Weights of a small transformer language model.
Training: 493M tokens, 7525 steps.
Each number is 128 + 24 x the weight over its row's rms, rounded and kept within 0 to 255. Layers, rows and columns count from 0. The size above them is the row's rms in percent of the matrix's.

# layer 3 MLP gate, 704x256, rms 0.196, rows 440-457, columns 0-127
size [ 96 100  98  97  97  89  97 110 105 100 100 109  89  98 106 102  98 104]
[[101 150 135 153 105 139  96 103 130 167 163 137 102 134  96 143 153 100  84 138  97 139 139 122 110 128 139 146 136 117 117 117 149 126 139 140 209  83 121 158 105 138  84 142 114 118 125 140 110 168 129 137 113 131 177 143 125 130 141 119  88 113 167 151 106  78 108  80  78 128 149 142 147 165 161 139 139  98 146 113 122 166 152 126 131 130 144  90 132 127 152 115  86 151  88 147 127  53 126 132 133 146 130 143 169 116 169 165 126 106 146 125 114 131 113 149 132 143 127 144 125 113 143 134 135 117 126 116]
 [164  97 145 123 118 171 110 121 148 141 183 133 154 129 140 146 182 144 118 122 104 104  95 158 137 142  97  85 137 174 167 175 123 139 125  97  80 126 109 136 129 103 153  91  81 146 161 138 116 100 119  88 111 131 140 106 118 138 140 144  99 131 140 176 102 138 113 146 134  88 115 109 151 124  70 125 126 164 126 106 120 151 137 129  76 116 183  98 149 152 148 139 114 107 103 123 185  91 155  90 138 121 139 114 101 134 156 130 136 127 153 105 129 101 107 139 138 177 115  88 125 133 123 124 127 145 162  87]
 [112 108 128  99 102 118 104 112 136 102 125 150  89 153 142 160 124 103 105 112  89 144 180 144 119 160 116 111 131 130 147 111 153 143 175 152 131 125 130 148 122 129 110 125  99 171 137 144 100 118 105 139 150 135 132 125 132 212 138 132 109 129 119  95 113 142  84 205  72 125 164 139 116  68 172 146 157 129 121 112 153 123 132 136 115  98 121  93 138 131 126 115 133  99 124 154 108 132 119 120 136 117 126 151  99  97 111 100 171 143 117 127 143 145 101 144 124 138 136 168 135 136 116 144 123 153  99 150]
 [120 122 111 132 109 117 101  97 112 109  81 127 137 150 112 145 159 154 101 161 145 139 132  74 157 158 143 172 110  97 193 156 187 130 129 136 159  99 157 146 119 129 145 132 132 137 118 131 137 153 128 109 138 121  64 125 131 139 136 104 125 160 113 126  95 170  37 126 123 160 125 124  64 150 138 125 142 134 146 133  97 122 125 125 133 133 132 159 130 126 156 152 120 144 141 126 153  82 108 105 123 121 106  94 133  91 135 158 100 114 143 143 107 162  78 116 145 120  95 143 154 121 105 139 109 103 147 137]
 [111 117 128 117  85 112  84 120 115 124 141 138 133 129 120 130 142 130 162 146 158 146 127 186 130 120 158 121 126 152  98 137 150 145 144 120 115 117 147 142 117 125 117  84 110 105 120 119 109 122 157 159 153 144  90 149 116 125 120 110 141  98 130 131 160  93 163 135 149 122 152  99 112 139  86 141 131 131 130 119 135 174 151 158 122 132 101 121 153 157 138 165 128 154 108 147 144 153 132 116 135  96 126  85 139 136 139  81 139 160 164  92 147 114 139  85 161 110 130  76 141 111 131 166  99  89 154 166]
 [124 125 108 129 134 115 121  83 171 106 123 119 110 136  98 201 108 146 172 138 126 132 169 117 158 165 133 102 139 131 119 135 129 127  78 131 132 132 121 124  98 116 124 152 118 104 138 129 133 121 146 135 104 126 113 126 141 143 140 169 175 108 109 109  83 170 149 173 152 128 151 107 118  95 107 104 109  87  81 108 128 149 139 141 134 141 126 134 128 108 148 117 106 172 119 117  69 112 159 139 112  97 155 109 164 149 131 109 147  98 125  94 113 142 134 175 130 149 136 109  81 139 138 151 144 163 157  88]
 [103  92 121 157 152 119 140 127 132 156 123 177 140 141 111 127 144 154 128 107 121 128  97 154 136 134 141 118 122 155 107 138 187 117 202  75  87 150 133 102 107  89 125 126 124 143 118 127 151 119 148 148 122 109 167 156 132 132 132 138 165  82 169  92 133 149 102 122 123 123 110 131 136 119 108 120 120 117  79  75 107 110 135 157 129  83 130 149 104 110 142 120 137 130 127 163 149 102 100 160 131 161 101 113 141 102 121 134 113 105 130 142 154 131 135 141 103 105  91 111 141 133 130 115 141 150 141 145]
 [166 148 154  85 149  85 138 150 102 111 123 139 146 159  97 112 181 117 146 139 112 108 103  66 158 130 159 105 118 142 161  96 144 141 123 139 125 129 141 130 132 165 120  99 149 140 101 156 128 142 135 127 148 136 134 120 130 152 117 106 106 134 180 157 111  95 118 151 106 111 134 102 123 147 104 148 190 107 114 125 105 123 136 148 106 142  73 135 109 108 158 133 129 123 138 123 121 134 129 114 144 100 136 116 128 109 132 130 127 143 134 137 138 122 153 157 145 149 145  89 127 118  83  98 124 128 107 116]
 [115 112 126 116 119 129 160 145 152 108 102 126 146 139 144 143 168 160 130 136 122 165 145 130 124 132 126 166 154 140 159 117 129 147 132 145 105 149 106 160 130 142 103 118  81 107 127 169 168 108 115 133 156 122  57 133 131 120 124 126 168 150 112 140 103 139 105 129 116 146 129  54 110  96 100  71 119 120 136 169 145 148 155 124 116 153 147 166 119 106  87  99 160 158 116 140 127  77 103 164 157 102 127 159 120 121 150 161 140  93 141 176 134 137 136 129 169 112 120 142 110 101 182 137 155 108  79 133]
 [122 132 108 107 100 169 160 157 136 162 152 104  94 110 106 134 109 111 132  96 139 104 124 113 142 118 149 122 128 131 127 148 110  75 173 131 108 111 134  73  86 117 118  93 115 109 158 119 123  96  89 142 118 132 193 106 140  92 146 114 147 123 158 143 164 153 103 125  87 114 116 120 130  93 125 152 155 124 139 168 113 151 154 130 112 186 125 125  88 168 115  98 141 106 144 103 102 121 143 144  61 136 110 175 130  99  89 104 120 160 132 105 120  98 160 182 130 125  85 101 143  75 165 141 120 115 155 135]
 [158 156 124 123 147 172 137 134 143 142 130 144 165 130 121 145 128 123 108  94 110 105 147 128 115 147 107 173 163 114 129  89  76 154 142 130 146 128 104 134 108  92 135 107 102 116 120 154 124 112 136 147 119 179 121  98 149 141 142 174  85 111 141 132 130 129  93 130 113 132 104 136 124 145 188  98 119 121 123 128 132 137 133 112 120  96 123 100 136  82 109 157 103 119  93 113 134 143 115 128 170 166 167 176  94 112 111 121 102 123 112 189 102 132 105 126 113 115 152 102 127 145  69 147 160 117 120  63]
 [ 69  85 163 154 112 115 123 156 131 169  84 141 117 119 121 114 139 112  79 167 113 113 105 119 147 147 152 140 177 134 113 111 173  91 122 155 137 129 161 128 142 150 129 171 151 111 117  95 151 150 115 164 122 117  79 139 107 126 152 128 177 119 152 104 141 129 114 150 100 119 158  98 175 174 139 100 143 101 156 146 106 115  94 123 126 129 103 131 144 123 163 134  86 145 143 143 129 149 102  93 139 105 140 121 136 102 130 124 131 169 168 120 109  93 141 109 178 141 111 131 117 115 136 139 156  82 152 174]
 [120  86 128 143 137 104 149 137 114 132 142 128 104  97 119 118 130 125 140 139  85 104 137 147 116  87  88 154 117 134 105 104 156 166 125 135 109 153 111 149 146 110 132  97 149 123 139 139 121 125  98 116 129  96 155 172 126 138 129 114 151 120  88 163 148 148 117 167  91 125 176 121 142 158 121 141 131 131  82  95 144 111 124 109 140 139  90  99 124 132 145 192 149 126  93 153 135 170  95 102  95 150 107 148 112  99 132 123 132 170 115 123 131 156 107  98 134  95  92 116 162 135 120  93 152 101 145 125]
 [160  93 136 107 143 115 103 110 119 132 164 120  97 142 147 141 159 145 116 126 107 121 138 131 109 102  98  86 141 161 145 146 102 122 146  97 108 133 149 142 113 141 143 122 104 156 103 125 145 154 161 194  89 138 132 122 127 137  99 131 117 134  97  91 168  83 125 152  99 183 117  93 189 118 109 142 139 126 134 162 150 131 172 155  74 144 134 111  99 117  97 152 156 154 155 104 127 159 115 150 101 126 134 123 172 141 109 113 144 135 116 131 150 131 129 137 130 115 149 172 158 113 119 164 126 177 134 135]
 [134 158  87 102 112 120 120 125 125 119 122 136 100 146 117 143 104 127 167 130  66  95 136 146  91 153  92 135 124 142  91 178 139 122  87 132 104 114 148 138 152 133 118 145  82 118 136 125 119 108 139 118 116 144 131 129  86 122 167 148  67 132 161 128 136 145 143 144 136 127 166 129 125 168 105 136 113 143 105 128 124 152 136 125 136 180 128 130 126 161 115  85 144 150 114 134 164  86 183 126 139 105  83 119 119 142 137 109 123 126 136 119 129 139 136 117 132  78 130 110 121 118 109 141 118 117 138 106]
 [154 101 108 127 101 125  90 150 131 133  89 145 106 143 117 150 141 127 116 159 133  96 122 148 151  62  88 106 165 146  92 148 153  97 154 105 126 100 141 145 100 137 117 184 109  90 149 104 124 136 157 142 116 130 171  95  99 164 119 134 169 128 124 139 116 133 204 154  87 140  85 149 145 140 115 112 143 156 117 187 116  99 132  84 128 128 147 157 147 135 125 131 152  71 130 122 124 121 141 104 156 138 148  95 116 110 138 173  99 145 135 156 130 114 114  98 154 168 104 156  89 141 142 126 126 167 123 156]
 [143  97 176 104 125  95 135 131  91 120 122 134  90 106 133 128 141 132  97 125 146 166 123  97 114 139 121 106 140 164 116 114 165 100 138 111 166 121 111 147 103 151 156 117 145 147 137 119 136 151 145  79 111  97 120 159  43  89  86 148 122 112 116 186 146 163 122 144 126 137 164  86 123  92 123 120 134 135 122 106 165 154 125 150 180 144 153 127 131 151 195 122 127 132 146 149 158 136 182 128  80 149 124 151 122 132 132 116 123 153 154 100 156 119 147 114 112 177 142 134 137 125 135 121 149 137 113 102]
 [104 138 141 130 134 122 137 145 113 120 155 145 113 161 121 109 189  77 108 104 156 122 124  98 127 164 111 126 113 108 148 125 137 147 141 136 141 128 140 119 123 110  99 130 157 134 125 117 107 133 142 146 134 148 154 116 156 100 182 110 125 110 145 128 144 119 116  89 111 112  98 136  94 157 128 128 134 150 147 153 116 176 124 128 143 140 122 119 168  99 170 127 126 170 101 137 131 125  67 149  86 133 175 130 124 122 141 111 171 156 114 139 167 110  85 136 123 154 137  92 128 129 126 152 159 136 136 132]]
# layer 3 MLP up, 704x256, rms 0.195, rows 440-457, columns 0-127
size [104 108  93  99 100  87  96 108 105  99 101  99 100 100 100 101 101 104]
[[134 134 122 142  73 135 158 132 102 155 113 166 121 110  98 106 159 121 131 133 114 106 142 133 111 142 154 167 126 190 100 102 132 121 132 126 155 138 139 149 106 138 107 137  98  91 136 129 129 146  93 143 114 119 171 143 149 103 174 137  93 139 149 165 118  87 119 126  91 153 183 141 140 171 146 154 118  63 140 160 101 181 135 150 146 166 157 129 144 109 150  82  97 122  99 188 150 111 156 136 107 125 187 147  97 125 133 179 104  96 111 128 113 157 119 150 130 138 137 102 116 104 159 127 134 132 127 149]
 [ 82 122 166 144 151 154 139 147 154 180  96  94 164 144 112 156  76 147 115 129 125 109 139 163  77 127 135 128 120 104 145 142 150 108 125 164  90 122 181 142 136 131 103 121 145 117 112 148 178 129 127 114 115 150 137 106 126 158 119 102 154 151 136 146 122 153 162 115 167 141 170 133 140 105 170 122 168 125 104 136 121 115 109 167 135 137 142 136 141 131 143  77 101  82  91 116 119 124 132 139 130 112 138 156 133 112  79 137 149 133 155 146 119 149 138 112  96 121 178 138 161 137 162 129 126 147  98 177]
 [148  90 122 114 115  74 151 151 115  93  80 132 122 119 128 102 145 188 142 110 186 113 132 154 107 109 104 129 166 134 162 172 148 120 135 179 164 146 132  98 123 127 146  90 169 107 124 143 118 145 127 169 106 119 100 137 113 135 117  99 155 130 108 126 171 125 124  96 131 173 142 103 177  99 117 108 110 142 152 161 142 118 126 121 145  96 133 107 141 136 104 122 138 124 126 140 149 129 131 118 128 119 146 142 136 138 147 117 119  78 137 114 158 100  89 121 148 155 103 128  96  87 138 117 154 139 145 156]
 [112 128  77 108  93 115 101 150 137 116 138 124 122 124  91 130 167 136 109 121 175 126 146 136 149 126 104 124 107 111 194 173 123 140 115 166 114 169 110 121 111  94 170 149 111 149 107 108 125 147 107 136 149 114 133 140 104 141 109 119 139 131 111 119 114 135  98  97 119 152  91 104  91 100  99 132 122 117 118 135 151 100 184 146 168 130 121 109 158 103 108  99  90 139 155 152 120  82 162 103 125  69 111 115 196 125 134 110 126 112 149 136 106 109  93 157 148 119 111  88  96 139 127 127 134 171 135 120]
 [117 129 128 154 122 101 167 121 148 159 143 109 147  96 123 125 120 151 133 165 130 121 100 132 135 166 161 151 128 103 107 107 151 117 109 106 123 137 130 139 112  98 116 128 111 126 136 139 138 136 106 134 134  96 146 114 158  55 161 132 155 162 143 152 125  87 122 139 149 133 114 144 128 137 142 111 118 101 145 162 100  93  91 162  75  95 120 100 106 102 123 158 157 105 128  98  93 146 153 124 133 142 155 152 147  99 167 160 148 147  97 147  93 164 154 156  82 138 101 106 143 140 152 130 134  99 141  88]
 [140 109  93 129 149 145 101 115 166  88 141 120 114 142 118 183 139 134 132 190 135 116 161 160 131 133 124 126 136 141 105 161 133 162 106 137 148  93 151 147 124 160 111  99 119 123 110 152 140 136 152 172  93 157 139 150 134 166 140 167 130 118 150 129  98 156 152 122 127 131 209 131 151 107 120 130 136 110  95 127  87 140 122 120 116 131 104 129 109 109 118  94 101 131 120 149  70 104 151 158 112 133 139 142 185 135 113 120 181  96 111 113 144 110 127 160 116 132 146 139  70 159 108 124 189 120 142 137]
 [116  91 149 107 107 149 109 145 130 113 105 132 126 106 110 143 183 141 163 133 117 127  81 157  99 131 140 150 108 153 143 151 114  79 149 149 105 149 129 129 125 127 163 138 124 127 169 113 174 122 137 125 156 143 105 110 159 120 128 182 140 141 142 122 148  91 102 161  99 132 121 129 112 134 129 174 141 168 156 143 180 106 153 146 158  83 133 112 154  99 130 141 100 131 134 137 169 135 145 137 143 143 137 123 107  93 113 108  92  88  65 145  72  91 111 131 116 109 133  97 153 131 114 136 100 110 111 129]
 [136 140 110 116 177 135 106 122 169 107 119 113 149 154 120 119 120 123 171 103 133 159 111 111 117 102 129 147 121 174 146 107 122 168 154 180 151  77 136 140 114 120 126 122 147 155 169 138 111 120 119 122 146 132 129 157 139 153  95  89 141 152 149 126  96 113  99 189 134 128 103 101 108 136 126 156 179 130 125 145 120 161 127 114 139 110 121  88  88  98 137 155 130 107 122 118 117 131 169 135 155 129 132 149 183 117 155  95 132 140 110 116 135  76 128 153  85 144 157 110 105  91 112 123 124 149 139 158]
 [133 146  98 160  81 107 142 134 142 161 108 135 116 191 155 144 114 129 104 113 142 125 142 100 122 137 137 147 118 152 122 111 125 154 173  86 121 112 111 114 180 126 140 148 118 133 103 158 122 121 166 137 120 141 151 154 134 121 161 163  83 100 136 116 119 129 159 116 113 147  99 135  96 154 128 122 103 135 138 117  61 114  90  78 143 119 111 160 133 145 146 136 142 101 153 126 133 146 122 130  60 102 100 162  96 164 115 109  94 101 156 106 118 101 120 124 128 120  52 125 119 126 159  90  75 116 133 107]
 [132 163 124 103 127 114 143 141 132  80 110 142 107 133 158 134  98 152 123 134 197 146 120 155 179 121 115 101 144  91 124 117  59 119 121 139 150 124  97 108 104 146 166  99 120  98 117 103 141 142 178 123 134 102 118 114 117 106 121 110 178 141 126 130 104 140 140 163 156 155 121 141 117 162 136  96 154 155 130 131 135 140  93 140 161 140 146 162  99 131 129 115 139 107 152 102 156 129  95 174 123  97 137 125 145 116 128 122 129 122 109 138 153 173 112  80 138 193  97 135  99 149 121 124 123  93 119 148]
 [110 118 112 146  82 176 127 143 122 123 139 109 125 159 139 116 165 104 132 123 164 126 137 137 168 165 107 158  86 137 172 144 113 140  96 144 143 142 103 110 142  77 137 110  97 103 180 144  97  94 153  86 130 125 152 126 170 139 136 116 114  77 112 160 175 125  91 162 131  91 127 113 133  81 134 121 104 117 132  79 154 152 149 144 141  87 127 123 104 137 128 126 110 166 138 143 130 156 157 108 139 123 147 116 121 121 131 127 135 134  77 131 144 121 125 157 105 108 146 123  92 126 118 132  98 130 135 124]
 [147 136 102 145 150 133 130 188 100 133 158 115 117 113 165 129 174 125 112 141 103 117 104 102 150 124 120 150 131 104 152 144 133  99 167 146 131 138  90 147 149  85 160 109 153 137 109 119 151 125 159 132 126 116 138 132  94 159 124 130 142 144  67 127 170 136 125 129 110 111 152  82  97 126 132 132 129 105 113 131 121 149 135 150 128 123 113 111 112 111 118 116  62 147 115 126 102 154 147 169 146 102  91 142 142 145 150 144 134 167  95 158 102  96 133 109 120 128  97 107 119 138 123 137  97 108 139  99]
 [139 123 143 125 147  96 153 120 168 112  71 151 147  78 134  90 135 109  85 136 138 157 145 143 150 119 125 163  79 118 104 133 111 186 111 146  88 139 144 149 107 128 132 124 161 124 147 147  95 128  83 153 119 113 145 177 109 145 131 124 127 127 113 136 121 137 113 140 101 126 128 144 134 107 101 152 104 134  69 114 162 126 147 121 113 136 119 143 123 139 161 137 145 161 105 171 139 159 167 133 112 129  92 174 125  96 139 113 163 147 163 120 116 167 102 143 149 142 126  85 123 150  99 149 137  80 122 188]
 [107 100 137  98 146 155 141 133 159 124 111 106 159  85  80 111 131 107 138 125 147 106 160  92 155 151 169 121 113 111 148 107 140 161 116 106 178 120 175 103 161 150 136 154 105 135 113 136 118 162 124 127 112 116 176 109 132 138 162 118 130  75  77 128 138 113 172 118 181  81 130 155 140 135 145 122 118 150 145 121  51 119 138 130 105 151 134 148 145 172 135 109 118 140 111 123 117 146 108  97 110 101 131 136 111 103 130 143 143 118 136 120 135  91 135 138  64  98 122  96 129  73 140 125 124 105 123 111]
 [ 86 111  83 136 131 160 140  82 128  68 134 128 125 147 156  80 102 170 142 158 152 125 138 103 147 129 152 104 130  96 142 127  96 164 152 127  83 170 105 109 140  95 130 112  98 127 168 145 118 111 157 112 162 122 133 115 123 128 179 133 135 119 129 163 149 140  90 151 100 110 128 172  87 103 146  95 116 155 105  92  82 105  70 140 156 127  99 106 111 204  96 137 158 111 105 126 165 133 133 142 120 115  98 169 145 136 121 130 108 100 146 108 131 138 154 144 141 107 115 114 159  97 120 110 150 102 153 123]
 [132  98 143 146 137 140 135 131 154 162 127 132 106 129  70 116 121 110 103 113  93 119 158 170 132 108 109  97 120 105 125  91 142 171 163 112 136  93 137 165 153 111 124 129  81  65  99 106 154 131 154 153 133 134 117 103 102 120 132 148 106 150  85 145 121 107 131 114 124 128 103 126 138 143 138 101 167 154  92 144 133 134 113 122 117 126 157 117 123 157 143 109 129  80 113 124 112 143 112  89 157 166 150 144 106 129 157 131  97 135 138 207 135 125 114 122 169 184 144 125  87 133 187 142 126 103 134 146]
 [155 132 158 132 126  96 184 142 131 136 107 167 144 123  89 128 130 137 138 123 139 104 112  80 116 152 123 110  84 130 100 122 142 132 171 120 138 105  80 135  87 137 154 145 130 145 133 138 105  87 121  80  77 100 108 136 112 101  85 165 116 117 113 113 116 117  75 125 127 146 128 156 135 126 177 146 169 116 149 138 134 132 163 127 119 120 158 153  89 125 135 151  97  79 118 128 122 150 145 156 113 127 122 137 132 131 125 140 133  85  77 119 100  97 122 139 169 125 129 116 156 132 109 101 106 154 131 118]
 [156 102 166 141 132 107 135 132 166 143 116 137 108 154 150 129 134 114 113 187 143  98 141 113 168 101 146 120 126 107 122 127 141 167 107 106 142 104 162 100 152 124 138 136 156 184 114  78 143 107 127  88 145 106 138 123 140 151 166  93 128  80 143 148 117 121 140  81  81 108 137 134 114 143 131 139 142 139 122 139 131 130  81  93 169 118 135  93 132 116  97 134 130 114 113 125 111 166 176  95 139 149 151 135 133 101 179 142 152 118  98 136 144 151 140 169 121 135 150 178 123 143 137 163 120 145 121  91]]
# layer 3 MLP down (transposed), 704x256, rms 0.182, rows 440-457, columns 0-127
size [100 104 101 100 103  96  96 101 101  98 101 100 103 102 103 107 103 101]
[[124 158 124 130 101 110 114 131 115 138 152 157 133 142 152 105 109 137 103 185 154 118 119 156 128  94 174 163 160 148  92 116 129 130  95 112 112 120 110 122 147 169 162 129 112 150 158 110 169 141 104 133 150 109 126 126 174 154 125 118 114 130 110 111 128 126 104 169 128 183 164 152 144 150 132 106 184  83 129 176 125 100  98 118 130 123  93 141 120 117 150 112 136 142 128 114 176 130 122 129 111 108 133 135 130 111 141 155 102 142 126 139 110  90 116 146 127 133 153  62  87 113 126 106  93 128 114 135]
 [128 136 111 138 131 121 111 115 153 148 133 134 162 125  64 110  96 134 124 149 130 130  83  95 140 155 135 130 130 148 108 137 159 128 184 131 118 123 129 140 165 126  96 170 145 142 119 103 180 161  82 129 152 100 109 184 148  90 137 116 146  82 115  93 128 113 102 105 113 136 184  79 117 121 100 155 119 130  78  65 132 151 121 141 124 171 110 127 131 151 151 111 120 140 117 156 114 147 176 155 125 102 118 118 116 119  81 108 156 113 141 121 153 168 132 139 150 156 147 100 134 109 122 109 131 161 104 110]
 [131 192 143 114 180  88 145 137 124 155 100 134 132 113 126 137 110 136 150 131 178 128 131 129 153 129 130 123 160 112 137 116 153 145 114 119 122 153 127 130 145 106 125 123 129 153 106 122 113 108 114 182 127 189 122 128 134 129 116  86 152  94  83 156 137 117 108  92 175 145 120 139 123 127 104 161 115 111 123 177 105 154 152 120 160 109  81 115 115 137 148 124 135 125 118 111 158 142 119  77 125 152 168 139 154 124 114 172 133 126 142 133 112 162 141 107 114 115 137 206 115 127  96 131 151 122 114 139]
 [102 149 120 113 114 143 106 124 128 140 143 143  99  83  90 131 126 191 141 132 107 102 131 129 159 158 114 115 126 116 155 106 110  97 145  94 123  89 169 100 162 141 122  92 162  76  97 148 133 152 142 133 120 124 118 133 123 149  77 150 105 117 119 121 158 156 104 101 131 128 131 146 192 149 122 105 138 119 143 142 163 151 105  81 138 143 121  97 146 161  80 137  90 131 105 101 168 138 121 132  98 140 135 110 114 109 132 142 122 134 121 154 142 141 126 102 103 179 118 151 113 108 114 124  65 121 163 126]
 [ 85  54 117 151 145  93  88 146 141 136 144 108 141 144 155 139 139 163 128 130 140 111 122 146 151 142 135 108 138 110 133 143 118  91 112 119 149 122 175 166 130 186 130 150 170 134 138 165 130 103  93 145 141 130 149 150  93 147 120 156 142 126 157 138 162  92 110 110 135 108 129 177 168 140  90  97 162 142 129  88  95 148 116 120 102 121  95  99  91 119 107 139 137 141 144  95 137 111  95 102 152 120 115 127 144  97 111  89 181 120 120 162 108 132 113 116 160 130  94 146  84  91 146 125 158 127 102 113]
 [108 148 124 113 150 147 123 133 138 109 128  80 119 156 168 154 158 161 127 149 103 133 162 145 156 144 155 129 107 145  98 155 126 133 151 127  85 141 137 122 143 121 138 119 154 124 102 146 173 107  97 138 125 126  86 111 127 131  95 198 139 148  82 153 120 118 139 137 150 112 166 123 125 125 144 131 107  88 126 139 118 139 169 121  89 125 126 152 111 160 168 146  92 145 118 134  80 130 176 109 146 153  91 116 176 105 110 115 159 149 122 135 129 128 108 144 109  92 128 131 103 164 129 120  91 147 115 146]
 [123 158 111 104 123 125 116 158 147 135 135 136 157 110 124 153 112 185 129 132 120 109 108 136 140 127 101 163 159 143  99  90 119 108 144 124 162 179 135 163 151 112 145 149 143 176 106 107 148 171 121 174 125 149 150 147 184 134 181 162 179  89 124 124 137 128 151 155 123  81  87 110 170 127 143 156 114 182  63  90  94 100 153 125 165 109 103 182 124 161 182 150 160 138 124 133 131 132 119 130 142 156 113 119 107 111 122 110 111 147 133 107 140 104 110 109 141 136 126 129 109  93 120 110 151  78 113 158]
 [122 148 110 107 103 105 146 178 157 116 113 126 126  91 161 121 128 106 120 113 140 154 124 151 170 118 121 139 132 112 146 103  82 112 124 146 119 106 132 146 143 144  85 148  96 164 103 134 150 105 135 167 116 117 144 133  63 149 133 115 104 115  71 132 104 132 137 146 131 147  94 152 164 144 113 163 144  94 169 109 162 154 130 126 140  79  73 101 132 159 142 181 135 100 123 102 104 102 119 116 173  97 118 115 135 153  83 126 110 132  97 130 131 130 116 121 125 115 146 147 184 145 145 169 111 123  85 141]
 [143 129 110 132 138 103 110 165 160 120 144 127 111 167 121 129 184 148 109 120 149 137  87 162 123 194 144 104 108 179 121  93 105 110 133 140 139 141 102 177 110 122  84 111 157  98 101  87 154 161 139 161 140 127 157 110 108 109 143  84 120 119 138 114 149 155  89 126 131 128 110 100 159 103 107 163 132 116 104  88 108 107 166 127 156 173 128 164 116 134 112 116 185 124 124 113 149 129 137 140  96 148 143 131 171 113 108 132  90 150 141 145 183 139 109 106 120 124 118 129 154 130 136  98 138  85 142  78]
 [117 154 135 154 131  98 113 100 123 145 104 133 140 123 109 156 156 119 117 139 144 128 122 131 124 177 150 130 117 142  99 142 130 148 129  88 111 168 102 105 162  72 198 130 144 159 112  99 106  96 130 172 102 162  68 144 110 156 127 130 108 109 119  85 100 109 160 162 135 139 118 146 121 105 130  83 127 149 119 141  84 119  87 147 106 100 127  99 145  87 106 141 148 160  80 108 133  75 102 128 130 110  87  90 125 143 136 184 116 102 152 131 128 154 124 136 124 163 165 151 119 111  63 148 123 136 114 147]
 [149 153 158 147 130 120 119 132 132 104 148 133 125 168 146 150 116 145 122  88  95 142 147 121 107  99 139 172 141  97 140 130 112 122 135 116 111 140 109 164 155  83 130 117 103 102 105 148 122 137  66 165  71 143 135 144 116 122 116 183 122 131 148 159  90 155 158 116 116 157 129 112 152 118  95 128 118 144  96 145 110 117 144 110 127 157 150 109  86 131 121 168 133 123 102 103 170 141 127 122 124 130 159 116 130 113 159 123 113 132 106 162  93 122 109  99  96  92 131  91 103 157 138 148 164 115 146 169]
 [174  92 124 110 148 122 105 108 118 122 125 114 129 110 154 129 115 163  87 136 110 114 156 141 155  97 149 142  99 102 149 122 110 148  86 162 103 164 144 107 138 168 110  83 113 115  97 110 136 150 110 134 120 142 160  93 149 100 170 149 145 125 131 132 127 146 105 115 122 128 133  98 153 188 135 139 110 118 124 153 141 150  94 136 112 131 138 108 157 110 121 122 148 110 100 126 136 128 107 142 129 109 113 152 120 123 143 111 121  82  72 155 150 135 125 155 148 141 143  98 148 192  97 131 147 139 121 180]
 [133 116  87 121 106 161 170 159 124 119  93 149 125 104 146 140 179 119 140 170 100 133 130 107 126 162 104 129  73 139  72 142 107 150 158  95  94 128 122  91 108 159 119 132 148 121 178 159  85 138 110 138 107 107 136 128 113 158 107 178 155 130 111 136 122 157 108 119 131 111 150 130 118 126 125  86 106 151 161 122 147 176 110 117 137 116 124 123 144 127 136 115 176 127 120  81  82 150 154 194 121 144  93 135 161 102 121 145 138 129 126 127 102 122  98 128 107 130 113 130 143 119 152 123 117 133 141 117]
 [117 129 124 173 125 107 123 127 133 163 122 120 150 103 118 145 116 127 106 100 129  77 147 121 156  89 160  99 138 119 151 135  98 120 138 110 122 101 124  71 127  79 131 114 128 124 157 135 117  91 133 139 148 117 140 149 138  76 122 125 149 177 182 110 120 155 142 143 196 107 171 125 159 125 114 151 146 120 156 118  60 150 108 104 128 121 163 145 145  87 140  92 133 142 119 135 108 105 118 154  97 112 122 109 148 134 152 109 119 133 123 169 101 120 114 188 126 109 159 142 136 118 112 114 160 108 112 116]
 [131 135 108 130 161  92 115 144  90  85 108 101 106 116 111 106 108 127 151 151 119 121 110 155 102 121 112 120 147 103 129 135 145 164  96 147  99  93 161  91 133  76 122 117  92 133 130 123  88 139 160  94  86 189 137  98 101  71 138 150 116 126 153 139 148 165 125 121 138 122  86 151 109  93  94 125 129  97 101 127 101 148 129 122 149  65 116 108  79 100  90 127 159 159 102 163 119 128  99 112 156 157 101 124 100 153 127 158 152 126 141 148 133 117 117 120 140 150 114 145 122  97 105  96 149 111 122  97]
 [ 77  91 112 159 120 141 133  81 128 122 149 135  96 139  48  93 139 141 121 117 132 168 108 128 112 180 133 118 148  90 100 147 162 122 112 124  92  70 115 137  79 145 129 100 138 108 169 119 157 136 137 146 136 101  98 150 129  92 121 184 129  95 117 129 160 164 122 111 144 108  96 111 145  98  81 140 123  85 110 144  79 126 138 131 127 119 150  73 115 141 144  72 120 113 141 109 154  95 115  99 128 156 140  81 123 112 124 161 115 125  91  79 184 138 173  89 157 161 134 121 125 123 155 143 126 135 146 148]
 [135 115 127 111 126  89 158 135 135  99 136 170 133 140 140 184 145 123 136 155 113 128 121 163  95 178 146 132 139 100  85 155 135 140 172 139  93 128 125 146  95 118 133 147 150  80  91 141 155 148 129 119 151 124 165 159 113 122 129 116  84 187 130  79 173 140 146 129 141 133 143  85 130 146 131 124 126 162 136 143 124 116 147 131 135 160 134 148  97 133 152 147 117  94 181  94  92 139 122 148  99 103 179 138 172 129 130 103 126 152 124 164 139 114 116 171 134 130 122 135 106  97 135 106 120 104 118 147]
 [140 105 113 113 149 109 148 142 139 118 131 122 145 132 137 129 141  96 138 154 100 110 110 140 119 118 153 109 136 116 129 165 125  97 102 132 170  94  95 122 118  84 150 182 144 154 101 144 123 163 147 131 105 149 136 120 140 141 112 114 107 120 127 137 164 131 157 130 159  84 107 151 105 157 124 131 132 110 120  76 149 122 129 133 113 175 152 166  95  70 157 122  99 122 134 109 112 100 145 142 165 101 170 149 118 140 111 118 126 151 120 134 117 156 144 147 137 141 157 133 106 156 139 139 132 117 131 135]]